{"num_hidden_layers": 14, "hidden_size": 384, "num_attention_heads": 3, "num_key_value_heads": 3, "head_dim": 128, "intermediate_size": 512, "vocab_size": 23304, "hidden_act": "geglu", "norm": "rmsnorm", "norm_place": "pre", "norm_eps": 1e-06, "positions": "learned", "qk_norm": false, "attn_scale": 0.0884, "bias": "none", "tie_word_embeddings": false, "parallel_block": false, "init": "normal", "init_std_qkv": 0.0148, "init_std_o": 0.0, "init_std_up": 0.0148, "init_std_down": 0.0, "optimizer": "soap_variant", "learning_rate": 0.00341, "lr_mult_qkv": 0.5, "beta1": 0.95, "beta2": 0.95, "lr_head": 0.00906, "max_grad_norm": 2.0, "warmup_steps": 200, "schedule": "wsd", "decay_fraction": 0.796, "decay_shape": "linear", "final_lr_fraction": 0.0, "batch_tokens": 131072, "max_seq_len": 512, "doc_mask": false, "train_tokens": 458400000, "max_steps": 3498, "dataset": "wikipedia_en"}
Each number is 200 + 30 x the weight over its row's rms, rounded and kept within 0 to 999. Layers, rows and columns count from 0. The size before them is the row's rms in percent of the matrix's.

# layer 6 MLP up, 512x384, rms 0.0959, rows 291-363, columns 288-383
096,213,179,230,231,206,173,193,219,250,213,163,197,192,211,164,176,185,239,244,171,206,213,218,202,160,154,210,184,229,282,230,177,185,210,110,235,209,220,213,282,180,213,222,200,207,191,164,165,182,196,170,157,229,174,208,183,200,214,180,189,189,195,221,180,212,169,134,190,193,187,191,221,192,235,262,228,229,208,202,189,204,159,206,183,227,201,200,218,217,143,237,198,188,206,226,150
111,247,263,204,169,190,200,204,200,210,228,171,182,171,231,202,178,185,209,218,211,178,170,162,212,195,158,198,208,225,230,254,215,180,206,162,225,230,145,248,211,176,197,210,208,183,199,197,212,178,222,245,237,204,206,172,194,207,168,221,187,218,240,213,187,209,169,200,198,221,176,214,144,229,223,227,182,202,190,169,202,211,222,171,199,134,218,201,190,186,158,211,166,182,213,169,157
088,191,187,189,170,253,203,193,260,194,175,262,207,206,222,196,157,242,181,176,186,215,191,242,177,191,193,190,233,160,208,179,228,225,239,251,220,148,175,244,190,222,162,207,189,212,167,242,251,254,191,202,212,254,154,199,149,230,151,186,206,210,146,208,196,183,196,181,210,226,179,226,207,298,199,243,225,220,193,241,185,180,192,236,162,124,237,197,176,168,152,177,216,275,219,255,228
098,185,179,198,235,177,190,208,142,184,227,252,200,185,177,230,177,231,197,221,191,196,184,166,195,232,139,198,189,225,200,152,207,197,180,179,155,288,221,199,181,189,196,195,244,191,175,209,205,222,186,250,213,129,269,165,159,225,217,194,178,195,224,161,193,211,246,215,265,228,203,213,202,211,151,161,241,215,227,198,162,185,158,245,171,218,196,235,228,250,161,202,248,230,252,159,217
112,237,172,199,185,169,204,198,208,175,248,200,173,199,227,210,229,227,230,212,204,107,169,219,163,199,244,229,237,170,167,214,216,234,173,201,218,147,175,172,254,164,171,184,157,192,209,156,208,155,222,138,225,151,187,208,157,171,185,216,198,231,157,178,164,173,198,164,219,234,263,156,194,182,193,210,225,183,191,203,228,209,143,233,222,213,224,214,224,232,181,156,127,216,193,179,226
110,253,200,217,200,198,176,270,208,170,237,221,233,274,189,170,219,172,172,177,180,191,212,199,213,225,184,183,196,203,226,248,216,167,211,228,160,210,198,128,179,133,233,208,197,213,200,210,163,251,211,224,178,147,178,238,251,171,196,183,172,229,160,248,204,186,182,186,159,211,189,185,202,180,218,255,244,223,254,173,221,210,150,214,162,186,168,207,234,202,225,196,194,255,176,183,213
102,183,193,142,181,186,256,209,189,200,181,243,183,209,201,196,176,167,211,233,214,204,255,201,174,198,227,218,192,194,199,174,208,219,163,170,237,190,181,159,221,240,250,241,151,239,150,199,188,196,206,226,201,195,189,202,200,228,206,164,174,211,203,215,155,157,214,228,183,187,217,237,170,262,217,218,183,206,254,151,230,216,215,150,203,205,174,238,220,186,218,168,166,210,196,234,265
094,225,194,163,195,189,286,161,268,178,223,161,125,166,170,188,222,175,244,202,200,255,225,178,240,175,227,216,179,154,151,183,238,213,221,220,242,216,190,201,202,214,212,211,216,210,204,242,194,192,198,159,207,253,190,206,206,172,148,235,251,164,200,261,200,207,206,166,243,248,225,215,233,194,182,214,225,162,203,202,189,204,198,213,248,208,262,228,234,217,202,223,165,188,208,169,177
072,200,227,178,217,191,149,230,209,238,242,210,242,203,141,214,190,201,198,203,244,218,179,216,201,189,191,167,211,175,201,200,198,201,159,172,167,224,216,221,180,178,253,188,157,198,209,276,175,164,191,201,195,139,278,211,199,183,168,261,234,193,183,246,226,200,122,182,145,226,204,213,171,179,188,213,202,154,183,204,216,195,156,213,181,178,227,239,206,260,195,193,208,226,229,211,183
113,188,183,190,163,202,196,147,207,205,210,185,239,168,184,230,233,206,252,201,196,260,181,210,200,229,187,156,164,206,207,211,138,223,149,209,198,180,236,205,229,186,172,165,230,168,225,185,239,182,227,207,200,213,206,258,198,196,130,206,248,222,192,194,215,210,183,159,194,170,128,186,240,189,179,175,204,177,202,216,198,151,222,159,179,193,238,174,186,203,184,196,147,164,209,205,236
104,174,201,214,196,191,104,211,218,208,182,201,205,200,198,185,233,228,254,199,187,174,213,224,180,200,216,166,203,178,157,172,183,237,176,269,159,196,208,246,149,177,168,236,231,193,208,219,215,205,228,222,236,237,239,205,137,202,161,147,174,183,200,233,191,213,193,213,210,148,176,191,205,166,251,185,223,236,219,230,261,204,193,168,179,175,179,202,181,213,170,204,209,221,188,173,200
096,206,172,186,227,203,224,178,222,219,153,207,146,204,214,161,196,216,177,134,207,262,221,191,226,189,251,218,178,157,200,175,211,212,221,134,169,217,204,212,181,236,207,222,167,224,199,244,181,236,163,170,233,182,163,230,203,223,254,206,223,211,233,175,118,199,189,198,194,259,161,179,231,189,206,205,234,192,254,200,187,193,156,218,166,175,230,218,180,247,224,264,208,190,215,207,233
090,143,185,201,127,237,220,228,157,227,156,159,237,221,234,202,187,193,167,250,229,167,242,223,227,223,182,149,163,164,216,212,206,193,233,198,228,229,162,228,219,182,155,228,163,235,207,199,204,241,205,123,146,198,202,226,178,175,194,227,225,205,200,248,200,196,202,225,156,207,223,230,162,223,206,195,216,182,207,155,250,209,165,223,232,177,192,204,181,185,221,207,181,192,180,231,250
093,206,148,225,183,227,204,210,211,201,190,237,187,204,254,200,228,193,166,251,210,187,188,243,212,271,176,167,179,247,155,211,209,177,182,245,191,259,206,208,211,220,178,197,177,232,198,154,250,201,150,235,193,213,195,209,219,174,212,207,174,233,230,207,175,222,185,203,158,213,199,269,184,201,213,146,268,198,243,213,215,232,273,236,167,189,184,193,252,206,210,195,199,167,203,291,210
091,202,211,197,193,269,189,174,228,246,194,256,183,185,169,191,190,201,189,178,208,135,206,221,225,212,201,201,167,222,182,206,182,219,209,154,217,224,197,155,147,171,246,179,210,240,165,182,182,218,232,169,179,201,196,218,198,181,185,187,171,158,218,199,207,202,198,169,171,215,191,193,235,201,239,182,233,217,260,206,236,167,202,233,165,226,164,206,153,138,274,198,157,251,244,224,227
121,216,235,167,205,232,182,172,263,171,227,195,199,170,201,239,201,237,194,228,196,227,184,221,188,213,189,237,243,237,203,221,157,198,196,239,220,197,199,138,158,213,231,206,181,194,122,188,187,202,195,237,192,192,156,225,257,192,143,190,213,197,187,187,186,205,206,230,211,215,164,200,189,144,244,171,222,224,179,200,145,203,221,194,165,188,146,160,171,182,200,190,181,202,183,214,173
095,173,204,199,231,185,198,218,208,165,201,182,228,127,179,196,163,185,243,200,219,178,207,197,184,199,166,153,224,234,197,253,240,164,221,210,191,223,221,226,130,124,208,196,226,228,201,147,210,178,238,155,215,170,210,208,186,226,194,144,204,172,194,213,200,227,205,195,175,159,213,149,217,188,179,182,182,229,152,203,244,203,193,195,242,169,194,172,222,188,191,206,173,166,132,243,210
098,301,151,217,176,198,187,204,230,189,166,248,207,211,199,158,202,176,170,195,184,176,211,260,202,216,175,227,270,211,208,160,217,169,240,189,198,150,171,163,224,182,220,251,257,203,173,192,186,210,248,219,183,219,222,199,172,160,197,203,180,161,211,198,185,225,217,197,246,188,158,241,248,206,182,191,178,204,242,208,206,124,220,253,176,186,204,180,206,196,236,182,223,164,180,265,225
102,160,215,229,171,223,190,187,183,198,185,238,147,283,203,191,239,183,263,180,215,198,155,163,160,182,182,172,130,203,228,206,163,183,240,185,177,169,153,213,168,198,198,222,194,160,164,212,220,215,176,179,217,221,202,196,232,183,213,192,235,202,147,203,246,188,225,189,181,199,174,239,174,202,199,224,217,194,199,233,242,200,245,195,219,121,162,275,174,200,251,242,205,205,166,160,227
094,189,217,221,196,176,245,200,163,165,226,258,221,174,184,211,206,218,175,218,232,229,227,198,203,186,213,197,147,244,147,183,167,179,158,154,174,198,231,179,181,181,192,188,204,243,173,187,184,240,183,234,179,249,153,180,182,200,162,193,207,199,172,207,169,202,205,157,199,196,187,185,218,159,191,222,168,200,221,184,124,219,210,214,184,225,198,157,195,164,187,214,217,188,219,213,188
095,267,195,153,240,203,191,202,197,148,158,179,170,191,216,135,233,168,172,245,226,180,257,224,194,179,162,156,177,194,148,181,219,210,251,170,244,153,189,165,202,207,210,168,286,239,232,156,213,160,174,245,143,166,213,178,164,187,200,194,180,241,194,179,239,223,233,205,193,202,251,154,178,223,191,176,189,220,212,193,187,222,210,179,177,198,224,158,252,165,240,263,170,232,189,163,180
102,221,216,201,188,190,183,228,199,169,194,235,223,179,119,246,216,212,233,167,223,201,184,227,150,241,252,237,206,197,205,228,208,147,188,166,153,158,124,175,190,206,200,182,185,231,179,221,208,217,207,151,165,230,141,202,180,207,241,210,171,185,169,177,169,231,228,217,150,172,189,161,139,282,228,177,169,233,201,190,190,202,111,197,187,167,166,205,204,222,240,131,196,174,210,191,219
095,132,176,179,199,211,175,181,242,151,181,237,222,205,193,211,160,224,200,183,246,195,184,199,193,177,173,263,172,219,138,150,166,212,243,202,215,194,216,168,214,218,193,179,266,260,227,219,189,219,221,180,147,247,203,232,185,218,199,188,227,166,159,205,228,184,181,177,214,194,230,202,161,170,174,209,166,227,258,223,187,209,196,196,212,157,172,247,165,242,232,231,140,247,187,206,212
113,203,204,188,225,124,190,192,189,161,195,223,193,176,216,199,173,184,207,191,224,198,120,220,190,189,222,197,204,165,234,223,197,195,241,233,172,185,197,198,178,240,235,224,220,240,207,219,143,187,192,164,166,178,234,126,230,225,194,266,189,204,202,169,165,206,165,224,175,154,192,145,244,227,252,230,251,194,199,198,228,257,191,219,211,202,159,211,188,201,202,206,153,175,195,158,198
090,194,146,190,199,201,246,183,235,212,219,181,255,207,168,169,226,157,168,188,189,190,201,182,184,175,168,223,221,185,198,212,211,202,187,274,196,229,229,170,195,226,152,180,185,180,162,184,193,193,281,213,188,186,245,241,156,218,236,245,267,179,267,212,198,237,192,212,147,153,205,182,228,224,204,142,184,181,181,208,206,198,187,230,172,260,201,153,279,216,219,202,185,167,182,226,199
103,203,176,202,196,244,191,210,179,186,190,182,201,235,167,257,231,239,199,171,182,240,213,225,204,191,208,214,148,198,196,172,123,219,173,209,195,223,187,199,207,201,249,169,234,181,201,187,252,201,132,213,203,275,213,172,166,182,215,192,192,258,234,189,188,172,251,200,245,207,194,240,213,193,151,230,142,216,213,231,214,227,168,153,161,209,228,198,202,194,153,172,278,154,191,196,197
107,161,235,204,187,198,148,216,224,174,228,191,243,194,222,193,196,170,187,164,203,145,193,195,209,252,121,243,164,218,203,203,124,182,160,203,230,198,209,217,231,195,209,230,190,121,176,205,174,232,213,220,183,178,233,192,133,201,219,222,186,189,204,215,221,215,184,232,238,157,180,290,167,291,192,164,158,242,178,248,195,294,229,226,221,205,211,176,237,260,178,202,176,199,210,217,242
088,180,203,206,206,247,178,192,168,198,178,179,203,162,159,163,245,280,188,143,208,212,214,229,138,260,216,191,163,165,163,167,178,202,215,207,167,128,233,190,186,193,208,169,203,199,194,219,194,214,208,171,247,170,270,169,201,248,191,204,172,211,243,166,184,218,216,184,210,158,178,230,173,147,214,125,206,184,189,196,217,171,189,212,240,249,210,228,204,197,249,145,188,213,192,216,191
100,230,194,238,253,230,203,183,232,176,245,218,296,210,202,187,240,118,190,265,225,169,231,201,226,203,186,231,199,189,216,202,199,203,159,225,193,207,176,251,268,141,236,223,189,193,221,171,237,220,154,163,197,207,255,147,159,207,198,201,206,220,202,217,235,158,215,194,190,135,222,152,234,175,207,281,200,230,135,187,183,220,249,181,131,187,159,216,201,224,197,224,221,185,202,212,139
100,128,170,237,193,168,194,190,195,253,174,217,232,225,237,221,268,139,185,159,212,236,160,209,205,189,216,219,184,196,260,220,169,223,208,224,188,230,238,211,258,190,133,205,249,221,217,244,215,247,165,207,168,226,184,218,234,144,185,213,194,179,271,168,204,268,230,218,203,167,182,255,207,171,201,203,272,162,217,208,147,208,220,179,146,169,200,200,174,156,217,217,229,234,201,214,248
114,191,186,168,176,201,200,182,195,174,177,222,211,202,185,198,245,187,201,222,159,256,218,230,191,221,215,208,189,167,178,157,148,174,223,198,149,197,224,181,178,211,211,210,116,242,230,176,160,204,265,173,183,214,192,194,208,201,236,226,211,215,222,193,191,207,214,243,186,228,157,201,185,237,279,156,216,218,150,149,225,199,214,196,247,190,203,243,232,189,219,209,211,243,210,210,180
092,195,214,182,190,170,178,219,196,105,168,186,188,214,240,226,178,179,199,151,246,199,215,175,159,212,188,166,259,210,142,223,227,171,194,222,183,238,152,226,135,227,199,177,176,205,243,209,186,213,197,255,159,243,193,207,119,159,146,213,243,189,196,231,226,211,196,226,267,220,237,159,194,206,252,223,249,167,140,222,218,195,216,182,218,181,163,207,206,203,228,211,140,210,216,197,157
094,199,190,211,208,159,197,197,219,152,235,180,143,237,184,183,121,155,226,214,221,221,221,180,202,214,182,211,260,241,222,167,204,206,160,154,192,221,251,214,227,235,179,205,207,217,205,245,197,151,167,257,165,212,192,195,176,198,186,212,201,202,206,184,180,200,209,228,205,181,184,191,172,188,170,226,164,225,141,179,202,209,194,176,224,181,231,177,249,214,194,161,195,220,213,171,174
099,220,200,201,208,231,216,253,224,196,194,188,229,233,235,171,177,234,219,165,203,180,192,153,187,204,198,213,177,232,224,236,138,102,221,221,143,165,206,196,214,170,197,216,255,191,232,196,209,200,151,181,126,199,204,216,169,146,159,175,191,146,241,204,205,239,227,218,238,209,188,194,230,178,214,238,160,235,183,185,193,224,151,168,191,167,184,215,201,216,280,230,249,218,159,215,181
092,206,220,200,207,138,244,206,225,243,185,184,209,249,221,171,199,187,146,180,141,199,182,145,265,189,190,185,137,270,224,187,208,167,169,194,204,174,196,221,177,173,192,192,181,246,177,147,174,246,199,226,173,220,243,213,192,146,282,203,223,204,144,204,179,187,216,176,212,227,238,179,232,239,278,187,191,201,231,193,257,215,158,226,195,226,183,146,163,213,145,210,192,224,230,198,180
092,160,194,191,210,244,198,196,182,201,214,184,221,234,170,235,175,174,201,198,265,202,210,212,193,193,233,208,218,191,219,186,170,236,148,205,174,216,194,212,255,176,169,174,165,155,191,153,249,206,187,183,168,183,224,189,147,208,193,234,204,201,238,158,124,210,241,197,218,212,159,160,160,200,146,168,238,203,235,213,189,185,210,208,196,199,146,213,156,168,199,195,258,213,213,210,212
092,199,194,178,190,190,235,178,206,198,205,166,219,197,266,248,212,201,210,179,180,220,230,188,205,209,205,250,206,236,206,250,173,210,173,134,216,202,233,179,200,222,226,231,271,188,238,194,198,201,214,244,227,186,222,244,213,273,181,204,180,265,195,155,152,210,191,159,148,172,187,216,259,204,217,169,222,201,222,197,241,221,253,183,160,242,158,224,224,156,245,240,136,187,225,192,184
104,163,177,187,164,183,179,180,234,214,162,187,211,181,231,221,187,258,166,205,187,186,155,166,222,165,189,202,226,220,185,220,174,187,251,201,228,214,196,242,179,154,202,192,208,156,229,247,226,202,171,202,171,192,200,182,258,175,207,177,211,177,174,216,195,198,250,161,212,214,200,156,187,199,175,215,201,193,235,198,241,168,133,229,179,233,223,155,184,205,166,205,249,204,157,149,216
108,213,178,191,190,223,207,189,177,189,203,206,219,181,183,226,212,179,154,186,229,209,225,231,278,150,185,207,148,207,195,217,189,215,229,216,217,158,173,174,247,172,169,205,231,171,197,198,187,133,260,211,240,221,261,189,159,171,161,243,211,180,160,221,170,197,260,156,209,215,176,250,170,264,219,207,261,139,214,179,172,231,212,183,190,199,174,237,210,215,270,169,186,236,247,192,178
104,136,150,223,227,207,183,193,205,246,201,175,215,215,229,146,167,207,203,174,209,240,245,214,174,193,155,166,233,193,206,161,206,225,199,217,199,250,200,219,238,222,215,181,217,217,186,220,209,218,224,197,142,201,162,197,188,168,209,186,169,230,188,213,192,243,191,232,209,209,220,247,278,192,210,183,169,205,212,175,191,220,196,216,279,202,220,176,204,180,205,198,205,202,199,237,185
088,202,241,201,198,232,212,199,207,219,178,203,168,214,212,210,164,201,183,171,214,175,188,207,221,171,188,171,257,172,212,173,238,143,215,199,236,141,227,196,251,161,205,167,204,227,235,177,186,165,259,160,239,175,183,197,238,200,225,185,192,207,191,206,190,202,198,184,207,217,199,242,218,185,251,174,240,195,213,176,302,176,173,219,156,174,168,202,142,206,240,180,184,185,214,225,232
096,231,211,189,185,206,191,186,206,202,232,234,274,238,208,163,193,167,208,173,202,186,242,184,188,160,201,152,197,271,116,199,160,210,209,216,202,147,234,244,220,170,210,236,174,168,191,217,201,211,213,208,207,173,230,284,182,237,169,128,233,180,230,212,198,193,198,143,230,199,218,210,119,218,142,263,171,184,181,234,229,200,171,235,155,184,210,188,179,198,186,174,213,187,204,143,214
098,178,215,214,211,144,199,118,226,161,219,154,200,154,197,249,224,269,168,234,232,192,218,232,191,200,251,241,193,149,166,195,231,227,205,197,212,226,177,223,163,227,165,222,194,220,212,187,230,238,172,230,244,169,211,199,183,195,162,172,214,210,185,170,162,160,202,204,224,219,203,199,219,195,245,213,209,182,255,176,205,217,222,178,249,196,228,220,215,175,251,158,183,215,181,215,205
092,199,160,193,177,181,178,213,180,246,184,202,211,166,202,212,213,207,160,182,222,214,164,224,166,149,181,209,220,172,212,169,237,239,238,167,150,220,244,161,240,214,183,258,159,183,168,252,199,212,152,220,198,197,184,168,211,267,206,178,176,221,147,214,242,204,220,205,200,163,154,226,212,265,229,162,183,200,182,236,184,253,193,241,138,226,199,173,223,221,200,200,215,180,184,182,179
094,193,139,164,182,159,154,192,177,186,205,183,113,192,189,219,210,214,224,227,218,212,213,213,147,217,138,207,162,181,134,184,222,189,265,196,181,193,198,128,212,239,195,237,219,195,210,230,240,193,196,190,168,158,166,157,188,142,215,210,221,222,184,209,181,163,171,209,214,253,208,136,162,175,242,200,216,227,213,231,215,199,172,183,213,222,213,223,219,148,185,169,164,193,199,213,210
104,203,224,188,210,204,202,188,209,205,197,167,200,235,263,235,200,186,151,212,264,252,214,219,240,164,191,227,235,217,175,166,186,188,200,173,240,186,223,198,161,215,161,189,197,157,215,203,222,126,178,170,203,229,220,226,209,204,199,239,179,202,197,154,188,199,229,163,189,203,221,213,198,247,191,208,185,200,225,201,170,187,192,186,201,174,186,208,194,238,199,160,195,233,189,192,210
105,232,279,165,174,177,267,236,211,183,199,170,194,151,229,184,197,256,231,177,231,202,204,188,213,184,188,210,218,245,221,219,161,287,184,187,169,217,199,179,208,187,218,202,195,209,219,232,198,244,241,155,230,218,180,189,189,249,170,240,199,147,228,189,224,181,215,240,159,215,213,204,191,229,211,182,216,188,269,172,205,162,193,182,173,103,213,144,220,209,208,207,227,222,195,199,197
111,214,195,169,204,221,210,217,243,244,236,213,200,158,235,154,216,183,183,158,236,148,144,182,207,221,207,190,199,240,191,150,185,197,227,249,225,199,135,228,194,238,243,238,191,206,141,214,234,206,243,190,238,217,189,225,126,289,173,221,196,227,225,153,199,221,217,228,220,198,150,160,249,165,210,193,180,164,202,233,259,230,217,158,200,196,250,223,218,211,275,127,187,160,209,248,177
105,236,253,183,204,216,212,214,181,180,225,149,181,216,168,186,241,198,220,239,204,242,189,270,158,233,198,201,159,167,198,189,192,217,183,209,216,171,216,178,214,177,202,170,204,159,163,207,185,216,171,222,253,214,264,133,223,217,217,220,155,175,205,141,170,143,207,235,161,226,247,216,259,166,196,189,222,252,248,228,205,199,206,188,244,206,225,195,293,191,174,142,185,263,191,159,204
094,198,160,175,206,180,149,222,237,200,213,170,248,195,219,212,217,201,209,143,163,182,155,232,181,158,216,199,189,220,154,167,166,177,210,242,213,198,173,192,196,192,224,162,201,232,219,190,121,183,187,187,153,241,217,188,216,220,191,112,209,194,195,200,196,225,234,260,172,185,198,175,263,189,205,198,199,198,229,249,185,197,225,168,159,209,207,192,169,198,137,164,204,224,217,209,228
098,161,185,185,242,144,207,277,228,197,193,238,229,206,194,218,164,215,190,211,237,193,181,257,219,190,156,237,251,242,163,249,230,228,220,131,197,229,201,198,172,216,223,194,283,246,209,198,201,236,168,199,197,206,168,181,213,203,163,169,205,213,213,236,198,155,195,216,223,191,225,173,188,204,254,194,210,168,219,231,185,252,133,169,283,214,214,200,241,184,191,201,207,214,165,175,185
089,203,111,237,255,256,223,167,235,136,191,172,172,232,198,198,201,198,174,187,160,165,235,186,198,192,221,233,177,205,163,221,169,206,207,196,231,278,186,214,172,117,219,176,217,247,244,206,180,216,162,189,206,206,203,169,236,184,214,184,219,240,188,190,230,169,229,180,242,216,151,193,192,229,194,199,269,226,168,180,218,175,143,173,206,227,204,202,212,164,199,179,254,182,221,204,223
109,195,191,213,196,230,185,221,208,204,207,241,196,223,197,183,173,163,214,225,219,152,186,192,221,184,277,277,222,185,265,159,208,175,137,204,256,187,205,178,258,204,210,174,191,163,186,228,241,174,158,176,229,166,148,186,230,200,205,156,163,251,242,199,219,201,176,215,214,193,171,189,221,170,171,188,229,230,182,249,230,201,202,178,192,165,179,206,171,281,179,209,180,174,242,223,249
108,221,221,193,197,196,204,172,183,176,209,219,172,186,203,222,188,167,239,244,181,200,225,264,210,178,207,139,202,194,197,242,197,239,206,185,193,256,165,161,202,200,192,220,188,200,205,158,249,230,212,170,226,227,178,163,184,141,224,203,207,192,241,205,206,177,228,193,233,210,198,200,223,200,239,218,160,210,166,201,271,211,259,222,201,244,190,197,215,187,164,236,194,191,206,219,184
101,188,237,193,241,273,180,225,198,208,127,184,206,220,187,184,252,218,208,228,223,237,211,182,231,229,215,206,208,195,234,230,161,184,243,187,214,156,219,194,188,246,150,143,175,182,197,155,228,194,159,189,170,171,208,228,188,261,222,197,233,178,187,186,261,185,204,199,158,191,166,195,193,222,180,150,165,173,167,187,142,160,223,212,178,185,195,190,249,209,197,193,249,190,222,217,204
098,242,185,150,195,214,201,235,157,228,278,209,215,197,226,122,219,190,262,200,179,196,235,217,166,199,145,197,177,283,187,206,167,232,234,125,208,206,232,284,160,153,209,215,233,173,155,195,218,245,169,179,198,188,239,196,209,230,205,198,197,185,267,216,241,179,202,200,185,214,189,216,218,218,170,229,217,197,207,193,217,207,176,170,222,220,190,222,167,171,242,204,203,159,250,138,154
111,196,180,209,220,209,153,229,175,201,220,215,172,167,162,181,158,193,218,219,176,195,232,190,220,173,184,224,210,169,231,212,166,206,207,249,186,188,230,218,191,173,213,230,189,227,207,218,183,133,248,189,208,239,143,175,224,131,190,172,196,243,192,213,200,235,188,179,185,179,194,173,215,295,168,179,255,225,239,198,204,184,223,217,189,188,140,179,162,205,163,173,221,187,194,180,192
111,204,207,185,183,230,193,185,198,222,183,160,190,224,180,158,170,162,157,199,231,239,170,196,198,260,237,274,228,193,188,216,211,178,198,201,195,160,230,204,168,231,209,207,213,240,217,218,236,184,197,164,235,213,207,184,174,237,156,190,170,242,173,241,187,220,197,223,210,188,128,182,162,173,162,145,152,216,247,242,248,251,224,220,204,229,211,197,222,227,160,218,240,165,187,224,197
109,238,195,206,211,154,206,199,134,176,188,219,247,198,198,200,176,163,232,198,148,187,197,197,126,223,206,169,197,261,199,201,184,194,186,187,224,204,205,213,185,104,230,152,205,216,235,156,201,227,160,210,179,180,204,157,204,177,175,144,214,188,208,205,238,244,200,228,163,184,191,258,209,197,166,245,196,146,166,136,192,196,184,182,207,199,192,179,165,213,205,226,191,108,187,219,220
100,276,212,200,217,157,170,213,190,224,184,241,199,230,191,253,146,192,194,142,243,191,175,210,230,199,190,208,202,177,223,178,193,226,217,204,210,247,218,162,219,216,214,214,251,165,176,239,233,223,224,168,158,203,231,223,251,172,177,198,231,195,229,167,175,232,193,216,200,207,289,183,197,196,253,222,139,186,223,244,208,201,195,161,245,145,207,148,211,237,219,204,174,253,223,155,233
096,197,190,243,186,222,159,179,174,244,185,226,182,184,173,179,198,236,145,211,179,184,214,203,201,268,194,188,260,216,224,169,222,236,183,172,210,135,239,186,203,242,228,217,269,92,198,217,241,222,226,183,201,201,228,196,215,219,195,146,192,217,179,197,219,186,188,219,222,269,247,177,246,229,259,211,230,191,209,177,255,215,205,182,271,178,216,164,180,226,220,164,247,222,258,148,239
111,168,240,201,183,202,226,135,184,213,195,258,223,244,138,146,223,174,190,187,191,207,176,187,232,204,283,269,187,229,174,180,166,202,219,225,211,204,240,209,171,187,176,197,195,152,182,184,212,213,148,176,191,130,213,178,194,217,186,190,177,222,192,183,170,169,199,191,207,223,249,173,200,160,175,205,167,174,166,224,178,224,171,194,209,184,187,169,165,174,241,216,226,198,217,192,226
124,241,232,209,209,185,204,132,216,186,210,196,251,199,157,154,210,202,241,194,153,171,179,190,167,190,185,202,193,178,252,227,206,258,186,173,191,168,219,142,208,147,231,220,203,231,220,223,181,166,179,174,168,247,199,198,206,219,178,200,213,187,212,172,199,245,213,175,193,166,176,179,180,153,195,233,146,176,210,222,177,221,209,223,160,171,231,179,200,185,170,163,226,170,211,217,185
095,184,179,185,257,187,237,243,238,223,223,174,171,175,192,276,224,159,207,146,233,207,152,168,220,171,208,132,223,200,138,175,193,130,170,174,238,160,188,197,185,255,279,230,269,193,201,209,179,150,174,169,174,127,174,177,179,213,221,109,249,178,208,194,228,147,199,159,218,246,195,194,262,251,203,199,208,215,243,208,201,178,212,180,178,183,212,229,231,212,152,230,162,167,235,233,186
098,222,144,226,222,240,199,206,181,155,176,148,229,211,182,182,266,224,175,217,146,214,224,210,154,161,208,170,146,238,196,209,163,221,197,186,212,165,204,213,149,194,234,222,253,192,205,146,212,202,192,184,223,187,184,228,209,186,172,186,198,189,215,237,211,197,195,219,268,192,254,226,155,214,259,228,232,205,248,186,229,235,224,258,239,180,232,188,152,162,229,179,204,166,224,199,236
104,229,194,215,192,220,164,172,220,230,195,202,214,202,179,255,201,220,199,216,216,223,170,258,192,222,241,203,191,160,210,244,194,224,205,167,163,218,162,201,238,210,171,229,163,231,174,169,205,169,237,169,219,221,215,244,184,180,212,214,222,158,214,191,248,153,225,192,212,218,205,217,187,220,204,134,222,191,143,238,211,176,189,164,199,145,182,262,258,245,228,201,189,258,161,179,179
106,157,233,238,244,213,154,282,199,169,192,256,202,206,199,206,204,176,155,197,234,197,239,211,232,211,170,211,158,115,148,197,205,188,184,198,237,231,176,171,211,206,153,213,206,202,143,210,219,208,188,223,196,229,240,178,200,219,172,215,208,243,199,203,177,131,181,207,190,234,159,216,212,213,236,189,216,204,212,184,205,192,286,160,181,200,161,192,218,224,218,196,241,232,199,163,196
099,202,153,254,168,147,231,195,192,137,175,221,225,227,166,234,227,161,211,245,205,185,220,204,213,208,200,189,232,220,154,205,281,174,175,196,161,187,282,168,250,215,185,183,186,192,214,160,184,223,204,216,182,200,228,217,161,189,159,183,203,181,207,225,253,162,195,199,200,153,201,186,228,185,220,199,209,210,238,200,137,186,217,195,230,183,199,208,148,215,194,195,157,202,174,197,208
084,184,196,197,200,216,141,199,229,213,210,194,215,220,220,156,215,196,207,212,186,227,197,260,163,247,182,216,194,185,202,234,238,193,216,207,247,260,197,195,263,171,215,216,209,172,177,256,224,207,233,220,183,233,157,170,190,230,174,183,173,244,200,127,182,177,180,205,179,152,179,216,200,201,190,220,161,186,165,212,219,179,243,187,186,253,179,221,206,158,253,161,231,143,227,192,186
094,183,220,221,201,190,198,167,146,168,205,199,133,205,229,215,182,220,160,207,173,171,200,231,173,197,233,168,244,200,187,204,211,231,173,246,180,249,232,177,164,200,146,188,188,207,150,210,189,188,201,176,207,187,187,207,196,181,249,180,144,171,207,217,219,172,283,175,174,258,192,195,223,204,225,208,168,281,208,164,178,164,233,203,145,166,189,205,233,158,179,155,209,254,212,253,189
107,207,195,219,188,231,177,174,197,174,232,147,233,148,219,208,236,200,184,235,217,211,272,151,198,170,228,182,214,197,173,252,169,183,181,242,226,181,206,195,193,191,206,191,194,169,198,230,163,173,177,171,217,197,177,170,204,159,191,196,178,196,197,148,176,230,220,240,181,232,193,196,164,196,156,169,183,152,194,219,155,227,233,231,192,206,218,191,211,195,158,206,201,227,227,202,210
106,175,152,231,162,154,186,203,205,197,221,217,177,224,196,199,201,170,200,163,194,228,260,168,274,224,173,249,128,189,228,241,194,181,186,211,201,174,234,179,157,193,162,229,187,207,179,229,217,161,217,155,253,265,228,203,189,171,174,130,192,154,182,202,165,236,212,203,154,215,175,215,194,189,222,201,196,151,228,186,188,227,235,229,133,201,225,227,209,247,209,201,185,172,235,184,231
095,221,224,194,147,187,201,230,245,218,236,231,209,180,187,184,219,163,286,216,211,200,196,229,220,245,203,159,192,203,209,170,233,220,220,246,213,172,212,181,223,185,125,229,230,197,226,199,214,163,204,220,190,262,248,213,216,226,189,229,160,234,149,158,203,240,147,208,205,218,233,216,208,202,235,207,217,228,147,175,163,235,127,198,237,194,198,145,192,190,222,181,265,230,239,172,224